Part of a small language model's weights.
Architecture: LayerNorm before each block, learned positions, biases, tied embeddings.
Each number is 128 + 32 x the weight over its row's rms, rounded and kept within 0 to 255. Layers, rows and columns count from 0. Numbers have three digits each. The size before them is the row's rms in percent of the matrix's.

# layer 7 attention query, 448x448, rms 0.0999, rows 0-62, columns 224-335
095:106177158091074144114118148149106157088123119144105155143109150110113139174159142165136183113068153146104125146154128111130119109129127177078167146125131151141084114169074142123137127175135104164096119133101093154097114097163171166125102111083208078067190143048151056145146108097156095165065134062128080104111098122148104084121083112047
094:103072107118079120091145140146130096179150082115113115136125128109159131089132187085181105147168147092143076160139120152105153195137154111141110084135065140194132131118153151088084150141120148071169195083094103070099185148077135169126107128050113132116163093133179129172166132119181140114164128161124116144133108069085120119093148162080
093:128154184164100120164104136098150170153078112145119082122146132130124192074100162176113136094127140074092138132113095122114079084132054157142150132148203164120124176128180162129110139180065095147133104190106139114122166142121137115172096161170106106111120127115183126160149131107162116101168085116185143121156180167163174114057111111175
097:155114131187134064178121101086097147135125100202134105135158150149057137211137112120099130163051080154167189121137093130141142136120044142137109116104162164107148086095090142120172094070150093136130107136149124034156153121123116135188099128119126145096149078156065093134166153126157134166110163183133106154143095119147145153151094168130
093:158089132110135138134062091105124112166089181173132178139168166168100117178061130152052095088137133167177094125109163137120161117162110119168149104061112117158145082072139117143114151145106117102125095074120152201118097149143098192145121134136135166125100130168122207168113138092131133048132062129114150064130140190115155156137140115163
099:135071182121121163076112113117098092195102132088168190116130111092153208152154147113146111119102045113107185105160104115071150104120098152161147113115160138146135091083152078100102137114090106079096141178122098079135156076119107082117138119130215090105126121126112176141103072145151128105141185124080135169088134073104135107168136160136
094:200090156142126083114155085141126108085140153158163165110127124120122069161115156129126141122160158120101174099152113067121123148176148138125224180146167126142092138123132152142139148102114103139124129184139144116100138137161097124156100150167165163136142132105136113145093144150120130123093137130098133122114145192094101167114185147093
098:170172127115128120111051104113145083113106117110072162135081133142126109102106129191110122121113070099137080126134143131083048082180157185113134118140179121131110132140122151084118146085146114119153144108149136138138137099093123115150176110089113142052143087132117072142063105138184114113108143170080148086152150120129159142155174180148
097:099101146082093173144045161153125137199121170101080095132192098112158107143094145133156187177141189159141148100155119210152145107183115196160115107133124110115131161098141191122120118109133095121160150219139168145129081120113122150112159059129171150145129145108150150116168084120095155133119167093115126119147174139139140174166170120088
094:110169149169069185133135073130139142091102157143140147151115117097090075099175130099191110054092101154138085054118133164129131116122139155165196130145136179135196130111166131155135095141100171116119121139156084146137177173110066097062115181135096102117121160154090107085140177104150117143160150117158141130128131154181110099084127161151
103:132186093150159089158202130128125137102173118155143137139161153135173107115194124105103103096163107126108144094073167132219124116179117132155128091159170145145128121141079114125097125071137077121105086120108110160122168141150157138092140112125144156127120193162118149103072121122111165182099127182162108134094123112189100145141053121115
094:104125180120124095111152162153152159122143055042074112177168141076148140150187100126164131143193112134126063104083126097132161090151091161142081156135119124170036108085191137132040135053085131086095196091146067118132099107119095114070144151049135144122137150092125076148196135119112161200102098119111141092123192127060169132081114182132
097:097086164156106141191098160106131150211168094165125104104094171126124128071138119136083153135079186137087122121195117147133109102139122184140102120153107200122163116067081143169099113133107119119128114114143071170126154157110152134130088141119090066148133076140124164171142116158166112173105138167100156085133078190142110106088122163138
095:089156176141132189140081113103103140124131138131045119106132130127123141154124143157175134102126140079115192137090143094100110178169139103136106122126121129122150124125149164125086140149156095112143139083171139116108142074149169087119121139133147140152107137183180124107186140119140158123166152141149152144067090072137163164216082137106
096:100149128156165149127096164099078120157126119142114128077129113117126125101158104190084194118091154137121127142137140158152130123120153130144054102118084153173132111091160141130116116146108150106120141165143108120168149090117091183092093155153107181198152165160080134101145113190135115054177101174158150124143109142185183133056110138116
087:103060124110138176110075090087122091099168125151152150114123136178083095141077079094161070114121141042187100153119109131112114135148133106047157112132146141098106122191166142177129159174097128143141112099111134165114114183100121114151131125126107120134138150131114117108145117133132179139160096188147167126130065148127116131117137235115
092:173119100158142072174092138115138094135148127126051075088126120146146127170106125088203031150144136074082147129099130103069119124096129126063061120039160151116159179126124129095049187067120102163133098087089095107089125110129156121140101152220107099102143139094118096164156139152098152061104117136128162134103136111097168109187093158140
094:099047125165149119147096147136160152130151132161133144094110129182155132176082162112071124083135115141160137175122163143044086060125101149157135211102184117174074123200114075107120141146174116096162076142137172115187075104151148148107074150119129180182140159087136138150122160092149140136185126092143114104143142153103144075143107118164
104:095148123116102103089107164165171133142110134136158121137100160086163178118127175156140111128165176185083098119133140147161112158147150156192126128150130137119120125138153144135139138159095104167121097184164212186108151180124086124131167123167148119136103129110128170141112094087136137136092114116074163080128165134167123135129157154112
097:169155166093094143130202135081113169157118140128151075141152111134125122161203139084203168157113206089070132121191096143137173132125151083079114133076169076155088128136060142089129123127123163122132099099158094166152138132136091109104141050093130117146060106093135122131179164115199113141121169077122128158083138193117129127115206161175
090:119147108063079157151112113184136098142175125174135196146147163156110074125072164130155139065094140187109140074171145094144170152168073117094109154164154119143138163151221131129164127162132072187197094095130122142128131078170118091088198194113124174141148110104170133173199164152136180144194166092096141139113128090123089104123096131140
094:112166138180130123101104120187114130167109072126094068099172067167100111107152154140146101103133129140099054164160115103104129125056138149109102135105133156145186108089127124082130119111162110085182168098162055109094165098172125183165142130146109142152144128065127099141155176109063107123160096174112136163127162117199167133045094125168
098:117138149133148169116104216125129205119045089164176112135067132102078148124133061118160096072093157091126165109173130122163114102050108146136110136156144163145094090153139150129141100098101106135110111136085148096136082132093079134160125111121114110137137146114115124122088139176090131114134176124040147078097112176154148106163066098153
092:131078139114098117127104125176152120129124104101112103130141128152207151146127082090100142159140105171106124142087165133112163149120131100203149145099148091155110088151125147083078119116129146053158092157199173086142102147155121055161130140079145121143143119119131137105155111063104153130121127133085146217152084138120074161166166187138
096:147094082141071125111051146146142132157173164155126087135141100119134136149115113139099152110141114141120152154088180117158160108176148112121165158111110170129173091183160170131110166142158107105175111085159140114101155132102138182192111143122168175117104136170187141108120098230138122159210166156080169128110060141104098143118191115147
100:097172161127114137096110118124123116131157117138103129101085182100136081129172134130106105131171089120123137143172085138163127164125116110145158113189155120052116136103098099143151218107097122160210153111132099127066119051183116141092115204140106122113102095088116126099124115168082122218181151117075170106106150112172130154170158094140
095:136129126107126160128082090198105160113139131096122154146156146165150135100092089098131088104137100190131072119123149111133082142125179147131099164165200099092102098086066149166112115165159096173158095104171128109166140080153120121105169096137155132125143068069124102157120135100072130155131121073150153157064166172163113133172132117146
094:137122085136092171124082129175106147136074091109147141128109111158126180092135218131158149175111175130167114169062106112185141157115100118103162132156118131152171135158163078150084175124169095111116118187125188099150128143142061079113129175102109154087081111069124090128083138133147081149095150097144129069068097133122192163069093138071
095:071128129127146117182129100116137106123128142094128113144146151143075089144098177125167104143133140093076148126124159127104083180174101182147154110179091141128158053143118218159130155058146125145147144101091143131170091164149182152152166168081159109131071066115093110092131158161169126160107063138084141222136137112119171096134093126133
093:105198112127152100128126113119084177165150167113166078089150148107102138078141183171098143122088138136187139119117140126172105105125065125166151190151152135129127144159170159133098138214155051110196132182157138093083138119118172110173141084152142157179131146171082046077125099165128129164143107165102092148086145163128192141116129163112
094:123086163096123174080156065110172146146130136110160088168102176086140177157050092144122066077145160088142096047145139082199120120129084121115155128070128171148144154136126142143158126135164069096102151122104072096107178117120096156087091083118125054163160168114107164130111175128155134042178107154100162039125176122097086133107088098157
097:089111119126136133179144135177120128136137113044118130102191088138097132173116144067125170086125152117165115110145163114132084128156111086093102158088094180176124086117043137124130132153129129131098102123137162108111123121121167110120107116086154135152094065115076096097151145116095103184134122159163178164149083129067134044128151116114
087:123201160103138155141132055168154109123143154177158103117121100171142134116178116122131109166128170132057121132170076135131129130127163146126122129109138195168105132075151114123217181165119114118125063115116193138105076153145162174163192096087088157156137125100130100134099174132099153186160158121100173165158116140154171117130160095225
096:101133140165088127083131141134116141123086082135154112149143126095096095143083174160142133118120164119195116114125168194112117056077089164142061133152054180104172095100079178109140090156181141112151114170127115145104086105181097089183138141116177123141107110096102157106147090077124041117079125093114166110180105132138167130043138146116
096:174141154060121133142141138184148088163150121085113136086127152209120178171161117101070100128168155144182056135153182085116157137114064061083136155150130118140148168166085135131093131166093121133137141129170180161117145176100085205146155164162065097123072050149078130127113157103135107152094116176145190149097114154170175169096142157101
095:157138094145145178142145121114189130068104146167089118082094156148179127111136156143107142179105139147219144109141113093137078149139153125120124180071145109108131165105081148086126079136093130113101105141184197130052105100144126131067122123188167093155136102107100112134096128067133139034149111131144113141071162140101137191182048071109
094:150109128069154115107146123118174112121129129087156131172133177114131168110124159110091079128122149152128152105107111141101136217129093199140108189142155134107145167174086163062168213140164147093123101155141159085087158135078104149137130122146102175159121127100152092127113139183113157134163171163139193106081116101162083130141190154106
093:138170117136092130184111162169131105169139124068140124129124109091107157116104150098115112153099138107111100136102093135177091131143148156115128163126123161108194145103121132124108140153086115107104116147121125063157147122155107110140107175174155116180175111173105131116133148079144122145115088131222111128170162132084147143098147157105
095:156135116113130131147126100161171166126135097203079086163138078165193139121151156095113141134076134112117120137095165154099126138122099169181147127094169123157157098146160179129132138156145113160193106129150158102129184151076109134078116096172165150082071072145163164105124091117163158067158092119121091139114093105143116156178154112123
091:162124177103141096123162204114211141125156127061117169074177080125139144149116141114106141163113104152146149145140151043147113115132152111139139132152119149100100149143162136169156154122152131151148137133116132166154141138157144138132098129070129203116111163154112132182118115145127123119168141153117143127119170183095163119087146118079
094:108164207156097083101083175125124104165159112108182123096162090095137156107095154173138080139078092076149138125082128130126126134102100139143155102104046144110141075114140144138100100160115170118089105148161142119077118125175128147088203157123151147098138079166166153136144138137135137116144159077233145137124122141156146104135161142090
095:148133062135172058128134090106074111227143113136136147138105044111123112144189123095199119173065168151100124109134117087145086131167125120112124139152102150096115135128105139115149190118103196174141145164055086179066105152096069145141165098138114151184173160149163146105084110106119104149112137152121165142125142139125152166092088069135
092:074130149109098145081100073111122158115139098091095058107185125126159064128200130138208086110196137118183174072123148113107143127141123120144094121118119134098040128166199107097166115076162056089142183079107128060164181128075120113170127141106129104149130150133129100131169136112095137081127156111169087159136099108099143104174186167104
098:159179135104175108176138117127071170103143087174099155099188134124145146143093141128082100126095109132122075117086117170141123143089143126114139127181099091203136176145159123148175087123105152145110151049156137161185124101132182171150133121146088068156208152072172158110096096126128122125134091129176111126191064075135130104170071150076
098:122141114166121175119127187086191146105106096135105111120142178055066134158053150180114130118117134146158145100084121166130179170175171138056114148175171154160125126104161166084139112131107167134099190141143104128100102117184152145134095109221115155097132089111127150161099123135134152127137146134062130183129085180182155118136125109156
096:106214130125147124103112143133095122155167113129125119127122122131161078083166097152154067143163117120121057168114125126129163091093085165141133128132088168122132072093101136148123078088150110135105158046180168115132088132127182106138102100162117160134156133116070084150180191105081160106176123131137112157143108174135134105037119128112
094:178140125175092072136164134062147232113166192109163145093116078119045132133138150089118155139096147110112088180106145124141135077147096124152175099101206121109192130088122174051207104097127133073138137106102115113054120155126103148124108077094091149043143102151126129111203104101129152083135111153116148169107120104129149106181119092129
089:159129092141125164134174165208162145106106187124141096105134131139110089137165102085123135085165081110106155195112115158139087161148161162139106137139151130123074158124137105096125128132119066154107117147166202100082138105106088090166108132077130146127146149105154208132155158123092132116117115137158123106070154117121138174119196088132
092:091175081169140117164124142213151109161140151114185115104153122175131137123118073141147105115117125108125118087111179119080126169118123170181089130125156174155063195181115070041153107140120098110176139124121169113177089122152131123086173040168140104119058171159121143145165080124109100168139137149145134156100134108129077158126134094143
097:136124099128107125134084089119157066142155106090152127122156164148170179186090132127032143159111101115103104101075079155144128107205112110056114159100103133160161178089124178102069066122131125141147148090199099106113101163090162176076098144138130131088175061161099113067153110143088176144068123064123155139164083129101139093118144151130
097:127107168124065099144116127047159113107076118169126184165110103124177101142097096166137098098179180175126102112123107090100097116134107158142156094149141169103178118095163151154121124172139124131097091093115129095159093150156194201091186143176170142146155063119096125132110144143125153047115134077138113143141047105142122119135126125127
092:164094132174179099170113165134133051132178180194143124137179140170187117201062163090089133117189160149077109086144082136080109128103115134173162122125112162125125159125194132168109154188109177151135109159155111093078098078157077143163081122165119135130110108147160117125092114095104210137096137209101168154137125096081108081134181130127
094:184170135140176144163133120151161126147116129198144127135126080080094140135186089158144175093155180136136132162106108162124142106107131131104106170168162116154188124155139090169159140128168154109056104087050100159140060123122130136135175086156054124171156172114113149135159111135115152096197157115144122164114127135086111143146169156119
101:131139096114124105107061135072131108092182163104131110112054124120187168090199148158135110127131192103110126192117148074088110144203133144120117109120097116102124096052102102117187115144134123083118174171144105219120103100150113134137106131148059099174068135101124112069097159151115082173147128184146150097124156149116154131128186145120
093:125141145156137164094127167078159185147147107150066202113097132136107134061139114173109121090098131109158173138094123128099142160107174197140155120165086121160128150056147125105170081109140117129101073106053115120151137187095171150104139131087138167151129125095102112175109141124135120169124120086118093166139183120168116144133181178154
094:142173161091084080167125118172153163075122154091139106078057161110107119134168167141156097155089148116082180103149068101146141136143117095122127098139161116135130129104109151161162128143051148107145123149085138072113084083152106090145139058153103128087095141138201134162117126161127202096101103126164149151110076149089119168124148109112
093:079141105123205156146108139128140126168118045126139114179153112109175132169143178150109089124153056115181146161118096180098146180123100084138099079119095126228120141141099092128148158113089180103146110072116190201124138075105122142101124163208156129149087125120151188104128135098162164092204185137147199092166132158178130137155167169127
095:144116127149132181144170102150095115102139147086163113117105126127174163093124096092141166135120172099140111089116161098086091124085112146143077060063168160155080157148177138171150102133106088107170142112112143146128175107132098133163211157114114134083151076122108131083076130121107088145054094112165147092131084132184144185102090141137
093:107157196148162061141196168115137114119083113084129089112105101167112126142170157097109123134115146113140099051098049089107103119114103127117167133099121082152076146106124131172161139138162119148104168081122160127159106154154175117131103135157101122114121162088140101092118145155138167140154127116135129124093106125122139082136071105157
099:149209111099149085151148100153188074122138069149111126085112158095141236137127150157155165144090098133097153132119090110088130123120115111095123134158120107102131099125099192087213117157105162100130137159090102135120108124161187113104191091152119139194100111097195109133110141125125105179133162057069147095124143149153201131176130123173
098:157091141198144112109115143211118140120113077072183129142106121103115125077117146062103190162161139125107177185083115149154160144087085125141124186089076125106151088164119142142112175104179101121111122168104131126165169098194129157189083139139136146146094177122097132097111140189158099120134148107179131144116120118174130105104174117123
089:129147142145072124107105138137118159093152158137194150142138125123100135122082104122095120135167157129112128111124125158181132117055152058125134083097134125182075211173086094160104042101102074122097180198111118111127156095099184175172143082131141111116119136145151150149146097179094109126108136126150114143147085161108135235125144086127
093:124219101113165173186139131101160143104152102155111096164112137122170149155153126148087160128166140119153142150163093145094195073166184085141128093150117144112095135119138164092105120050114122217147097192133099147104168161125122139121081137151099142152192124121112085171117140129178136141128074032159155125132203189156171160185066125108
# layer 7 attention key, 448x448, rms 0.0986, rows 0-61, columns 224-335
097:136171127143113128161161141145151158124096091078069138150147117089122144081162159101126160191160079126126072101128149141187165068061133119151180156118082138105130132105136200202163071166134075101134119120176155095072132126145094161154140089120124119125120095110125132196144099186096082068184138183096100109030190090165188150074112104148
097:108143166169087113115116109091192170154110140051097153110088199073128068159111095118167102126161076089127160169107085085141150118179120160147087133076131138123178097139183133104143093162211113153043198167147055127136167138116090071156060127129127137070109130123137167119124081169149170138100084150059114154115114186132127160114136105054
098:115145095124128139107191101076075102053116140125129173096091090099102166151217090064131130101109105141153087119092121119134078062125156103059146160115138105136091127070131098079116129157101158141094091142107206160140131168132093163118152101164107115128099128137127096133089084117154073119101122105103050132114147142172127072107095179159
099:146157137175160194180086154113082129127123084103164109155137157112128165136164121100144098056116073066166039180124169165150090152064100094126133068140201131118124134108084115100137140176126068142149130154163188184120115113142063125124141091181119108148093083161093110133164180106118150092071173125167067115173124117146105128187105144155
096:167113186101181129070106086157098116164066094114189128164138106177209090149166145156140165120192152098129136139120096118157188086154185111192126127119050152088153075155059106133118098125106145060108131071162157163118118152145106063134090161084113115142143117148158121110130093124124103146109122145156188116119080122124166135099120160094
097:132186109080199159142163115089179155121164149116119108075149145137140095159091165159115120138100118086133095188110124149109171103100115093082122113136134151115122136145091104104104071151089102092171173159112192148139132154112128166117123105164139147108154121152079131128168119154139142133141121139140134178133143139153129090114160101090
097:096189161127159084112108063073077163099126169134111133102120156090169126078035119152097110077134143111160077146121147201125161153066126131118132131100135137155169120106147147139121171177061080140074099114116133121155145181182074132151132120151126125117126152131108120146109123100152077160172180073133104121166108107113120126122174195095
103:154181113145135118118126100106102129131125190111173096135128156099099122108128073142152187132121069183088173158135135166090178151084093121032106127115082145164105155130166112138143087077150084089116124092154133118075099076175098139149127128118142160135197131110186167089076058129136113128118125144128090165085090119153099171149141133131
102:144135097127070123170084070162144131179148144091095129180145167116126162192084164158119158178123156197103108192110130140143096107146168119115099115180129195095145136121172184136166114076124148155162094184153075135127128116143148162112111151083086136152173131180101116109159072125073146114066132125125099133180123145146154142096135094102
097:126124121153110125167130149132138145122149133112046093141145130139136150145116120068115110127134100159150100168115097108161124138182081089135123196129178170153096111089122182077106169143197097155115157162094182134187189086130175124136146094146160105114143097095113150131121171123109096131161059146151184098111154192176119074089070073160
107:091156159145163090149166117165128121097165123137120104110113077163075123116200098083116171155121113157110109132131152069127141114088112138129134127113170134168107097200165114148099157179083163149145092110128124104151105156183103152175156142134130152138129160132142108135127141071118147113212073138069154098068152142139074181147086131109
098:134129108079103037136121088077155143148124106097075135109103076098153117127113112159087125115128077127154096184107104151065124172161130123094119128134113154138147132085193163169150130141143085110130150085171070117155074178106128108174145105101129101109094083113101121189117130156106124153121070105093097123144122157154134139144133097131
092:110164122101108151143117136143166126167147138077179133122144198103064163125099082150116115148161164141113181118116141137153108089130113070123134062201123079106108126148130089101150049096183126114182104155162138125078124138132122141080139134047104035094150056108132159138115090076118097082159104155143078152135186171106129101183108136113
096:099109145121117150173140157143088113090144107178140124139149154162122106149106096084112080119107139102146116064157098156191126075169185150175126145103192134170101132138160136095102129098174130129129106118111147151136167113119102140114081146210112133176130162121220064191162112133158135135143116123126142217114120118100192146091185165057
101:074144085109153173140126159093146105116145146100139104116105160135137135065074092176099084111091070115082158140153141136122151118143123098163143125138124106163140132123178136117057113166113118141104096078148099083114130126138115172135143113115129137129173076097184099133145125143111125098107136118125153179100160131151148167131092092171
088:162093164202160117119123136134161086107097122208119138078132099163081110098098097132171083102173096089142093142174116100156073129081069143148147183101090112144127177153096156126138139105117116132089160182123072195086160131183118100122138101127188181116134152176132116106092172162153164146089143136120062159127139155164109072132153106114
098:167153107117166133147138068088139102091121091101108150117140179127224115133125135091130081113134150090139127081150098084149178168080210077128081172129113135128189153100110137095143126129147130144150150080171115094190141077129120125078134164147105097103130130167171163111125129144128154174125103116136117130084183158162193136180167147097
096:209167121119116162193171153139117121168121182141151163194141131126178150160105130116180154151124159138201125141139149156141101103105151159172131136166136149100103141134166101122130069158126146093125097151124103075067131120175183166118173140109065169097139176079065101148131091187162095110094177100146126134110187125148208208122068090125
101:095109145152137078147131136150098149155102127112160156147131167107106127173135130106133119155135151136132121115084146152084107160114149097132206113150031075165188127116182121095174192187068155192121160120122133122180173116125077107131138140173158148080122116142132208094124130061149117157149121161130101084207123162180134159101117100169
102:068140183130161120132157113129195130173150100146082111087131120130109118121124094116138137081088165087153095117114120084099065154184090206112155119149122123095113115111161089092152115150081166165177111114134109126192111143162016133179167083160111127085069111163157165132188206103182096129151111096097163112163120079140176151134071139194
094:106122151129088174153123163222111071114157161223158086173130142140160137163152117075148151122090135144131038133125151155123109181139191165084149095153097111141137091148159131155129092090122117151067099118110173130082117132137114086133125162222098146142102114076100111113128123166129166111140063130098173150199148094151104099105123126208
097:103178061095104175121083191149135149144170132135136180142119092165121114168116098130130126138147174126114083134142106048118103165093096092141116141099145110115197069117127152113141062130176135075025155092054145142101142133166120176106136114110104145126157123060110173115114179111109093109123121066146131065161075145133119096149121096100
097:141144070158150158112177147166154052106093161120100138182184115073117106171172108134115076181145182145159117111143136160111147126139133159157125137095084136105142021130138117180108135099105138136109107170090156169121128117079060117111192097097115131112044128170163111147107171111140122129109145129132140143110072144153122204167072132121
098:154177131094134138150086116120119142124160169073138136125122086190137172129074165137155157148152138133130116153123117143099161111169084163104168106108144116110117191155132175125141149154165123092087109134171134121134110118115220133082082132133119112095121193140146113100153117053098078141173113116171083174156164160183169169214137135112
094:123096136186113178179134088057074069119126154147098079151179175140107128114132087156158130089122148148137109140140038123129136085122141141143084130192156114102118176143131110112074177105127141157095125151144170109039100126150093189123110144088103145100133160088165111109114126110138110097157155144147153114174107070123136127105165090141
101:120130161142163114090136176137097148108100100200131081125108114105134123203164162118046137164178103106162137130097110150084107171142151161104091052086089075114102153145139153138109149107084126106156111143163140165114108095132083177109126113106130145195083135079166108148108125142177142210121102154089121124082089110100089160079118116141
097:115103139147047167136068180182133191158113121099161123204151068101101160129132106179168079176150179177188143137078077108133126127156137179164187106162171138121132108159126128112151158089078156096102124106108157146119170113150161120181100096102079106171127117072122066142105073075159094094093151174145128095151096096106099129151157134105
095:135127089115053182097139113117144124111170126145124122130147143071060198139151135103123106095110094126103033135114112156087131101142094114139133181150131171114120141119151190128116128119106074162130147123108149103152171114165057052151131126076153102138070113144120137113107129113141117097063116155102080162130138128115088164142108036133
096:156136165143195129145140108101169061128094110072122188150125140110161096147107157130124148180111139126124125171134117054168129130071140119140087106124110096129163106095105147110160157160161117125120171158144141195065079137125130154176099160136089115115131113207107136147114113103114109143126076093064164129135120099149107117151096136148
093:091131178108103124082145100112136125093123131099132077116102141170113110154073146120054106191123175119120094141083169149086142133157182123147125135078161115114117134116177113194097118095110110115155135160147106098098151120090173191137097116146082152114145120105109104148146105066097146126139114141142147134090093141093069069165116188207
094:134096160104108124140108087125172136079084083135146142142117120141072127157204142122177080148184143158165130112166131175111154096090172121119087113088138174094057147126073129095110122100143068098116114134173113106162148191155158136136114171085165099152121122176128104162154118137143096152124094129103125155104208141229116138192105055084
100:135110163113118165102142104130138172087160071133166115143144178117127107166083081095145120117168088158072086141121099122155111183075135114150172121120145152122156120154128132170172156107128184085080159116105173100141164130116153094106132127142092097129150104132176144194168193096132134070139114098127166180154118154110082135198144170157
093:174127204133129147151135122144125186117071117139084145090129164105106139167129103080137167139106119163146152125124130152169125101115112119113137108152106193106192163137139108131072114144108148171137161106159128122090128062133148143118180084082106191039084144115129159034115164171155123134123119106084103133168121143123151102140147132126
097:087079104128144123152086127127099173144119122087064108099118094171089171148110160099143148114113173137126081170132087092095138102145168151127142118142144141114115094120087137082149143089172093092150137176123221106047201120151134139056054128021148164156120111140056134140145125138087081123132122132127141112151098162153152138108071123111
095:171151147107191098120077166197124157148116117143114083127153122069164128166127111089175202118136125175090112125132124112083130115128057078089126119094108070098128116136155163160103123163155171083115132150132150124164097150099129113161152144092132092126099088139135123124066143126058115162111086154108120203119160136141175084239120161099
092:096173135117112163131121152136160206113046144090124139142107152120106102152140123141125095061183159105143144133111083162085062119127130149127111162063149115154165091142109141056098087139138141126098075137115112136148136150089139126096135095200142115129124145153069097130118097095181080086111141108150148131171092116109144158175143101118
093:109105114187128100102121149110161139173145154120189175079118152109094128133052021194109090120135110082146109123103154150150121118106104124096155122154102076178163166116124155148099194130109166183123148168082131112079124118138094125156115131188195105130085087138111084146132169171086174111176158137055100083124176084154137137111070116143
096:136151081052129151142032213117139092111116073091149141138175101109129178143072100105136146168125165120149106140115134077089110129131159058079116146153193073097149135069119102136159146149193149091114116118082197095098137146159179148116173165102100077155164064153115116133066138104094127124062135145117097111217102151081202116165154137155
099:092110162082108069133140107140170113115162099161129104136135132117179134125150172116109123088135132144081163145089038105198170164159043112083102146134127117127103172189119195111150124158076139085093152064110130067174117117157139041143112110173137110158097087143095095111121073114144094101168123168130121171127107106140141147184140076157
092:185152065150136115166158105092117113111111102091113167145157186078121124100120112064137135063133062148132108091165125113171166105128098147076132135157184177179078130114127109143153120161125153172144140115179121110174101148070119133115121102138097095097116085114112084168144216136131152097095115170118141186121132104131164097092165114115
095:116162108090140160096112109118119158141173157101179199155182097096190187206112085084143174139103086094099167128126078104139100074161096081166128124130139141119090106120199136156158078160160123136133069086123111107087180142135132148074170165112149102168141088131091176120152111154176121082148119140089121146176120106119108120080134103141
095:122143091105076094143139081085111160165151086087168103144103132141141097094153168110134073116100110109120112131089140168171095083109139102144053176101079113101148119177100154135165086122108099136158181156095158155090143135108104119053161150126143131125098064144169032110092077161167171122111086172157128128139106118081140155086153074093
097:181118123141079149083171152158051097117095122077134189085087101144131108132162115112126119115141109107213138103074151098108109142149112116122088162108177141093020115105199162140152137168145160120109132148133127141141127126155168083102093082111064149171097123087111206157143054151108111137111165107131101127138118148181131092188109097159
099:177144129134106115097159152132112141153117155139157117134179090160139105161108157059143117168113111125087107061101179087118155150152140105130111160137228114117082128040085110130089114084104139069080136178121135163144131148149139044121144132128140127084151124091162095135096152186136149122108087135137160115152136152072148147136111122153
097:100100114145133163088106184084145150123123074187104072146094154153052142198145068185232078096116131093165112122099110171128140147099176155109109071127107127164134172170106164168124150122122116109068153150157141140134149161114124128192139094217140140184131148124115080196125142122128146153106136123060139182122135182113042139160086099150
097:171174095133112074134118109137115170103149104173124120140085146093110184151121115168096103150108116170137100162166165146062068105120095135082131193105113151132110137101090181141112114121136132112155136130150138089147083109153188155127104087133110122100167172058195085109095129109155088122121105115133147118116129104124164085143141140109
092:154148109126107079114166019084152148135076125136170135146157115053087137092106169151073167116131131135119109156188154128120122148175107121092079144115167132120114129098120146139139126145117128155177113102166154113122125070174126137137086104179120123153103130099129164143147182068152145056155109133127084196120144116129101148120175125129
089:137151100112096136128113131151087121082115116150122140139077154130099099107092152117181166091120157071222136166130174098139101098162112104148143062106116179122093178099142127109133126110156142067122207164118140127228132130188156120161146165091157147149079119146134143127131066124160056086121087121107151090134116084144158153130161147167
096:117119126168101105133125107138094071105167182140160156167107080141128126128141164086158223129135061171131127126113116160113115184143146100179152145135141206103087087103172119064147055204184125117127105136142162064128102134111142072151127078131141128086137181168141170102075121143143145116166135107179105152168197151080134141107160159149
099:164131123103150105150101107101108123161140071073166086115146163163099155085120138115134094101142108116118135111152099119058071130123114160141118083084175094182153174116081116143134117135142156151155114085095127091107146126119133089115144142100139121179122140161182139154120171138158147093105168069123161157145161118090129029130162104128
101:090062188099163116082112123166181139107140106139123144083070082129137173130140146152147111149160138104150038117130123105181142078085075163138154111109125069126117115146123166090092120119162102095128189089070120142102145189203128104075139159082130148157081113152157106036090121139139126102104185112091115121191109124131165078137089078079
093:157135127081175142134185106089158111077114176138164141092161166118172071143147160159125122131125109101103121110153122140102104082070159131143087078097113153124135201109139111138081120079094157093090146165176148108079109130131094163163141114096120145140125176169130134087108194201097169118093151058170137135137081131079102090122180159149
098:164144107133126118172106125178176167149137101080138084152159073187105113098172104126082115055139123174131148143198154130140149141133140156133148190102145154109160134145132125172144157164153087122081121135140095137135096085092102098133113077165122145157137166089197142155181211148084107063161062162129121111095136136115125128080140135129
106:164097069145103080109178134153115086111142170112112138158085149131070138189160095095131154132147090174163153161166083152081140105116138121128141141094101110113162123092147124110114139121126090169124161143171145142170117123142142116078130162066108071156160115112171098110106126144157179086093094139122100102142175122093120141119142079096
095:136158144150096146144202136142119133164128103084056120130131144154106186124129129107148067106072156129059104160134120139095119117077135085094181137111099067157161122190124123165133104192110167177086190154076098116138116152141158131142130139116126110206114075162093162165146104118157112073150145133165098142160127130125143151137132137105
095:121150145141150077095158145095114135173155159138077108127090098202143090142121094097117144177128117141105066109183146200131226131129079082156049112123142107146164144129053136081129151108112188185167111169174106142103122130152117079157101095064109116085152093140122126190153150081137124198185130134122129112074061178125126126119088162191
090:145175110147169139091139177122118120130064084160114092130117091135170156172110120109200142095099114202129132081157126187077177145153170158146093147095121134086164143198115141155139132102140132132143152097088134122163137123144109143123151125132128129121128172146142111112167175208171130128117156108133125085154121094115156152146109149144
097:124082160173124126159133150152127125149096137077127132107137117178120172157155105096182172143123132123099145092107115136178129142100145098099171111103153074165194067119212153141126143133097062116208139085137135147161123059079111161149164126080123146143161157135111117145137149122199119102185120089179090101102138167156093104125121107095
094:188099147115134166077170119141133119122059162137096159171112161187141097142139139146107146189110051134089139035161096069159120114134108139155142177106194100108109128103144098126183125149120143146111115087117085137146115090190103108113131127128115127058168132109088064189176102127124137178144106151109146107060071127141168158105125156150
099:152147133134148111102178152100165149132152133188133105103105120144130106134101126129157134119131103145125129129090130206159130162205162169106123136054135146087118123202116138075119124040096131119146109115128138195141095107104156120115102151118111148142122107148031141135097134116042159145160153101094106149137158167111166126137149119111
095:131102129139111124134159150159094035136169105100155157118163165124130138153113084099084143078131102146197109112051124152125203171150115107074121112150174142118093075105125131170087164168092092150122092130130161136149134123116104132117039112123134134177163167152101127128120167104119144110138153119133174094095087086168117084141091162174
091:076168113136181165118113188147126095172111123164133198178165089148087135090113199180105150097094119124156118112064159160107126119140120117159178136210135122199081123126166172130075143151110139106213145132131111140125145087136152176124198073103177150099162150153173097094161136115139159164093101132152157128138147099122137138090165120112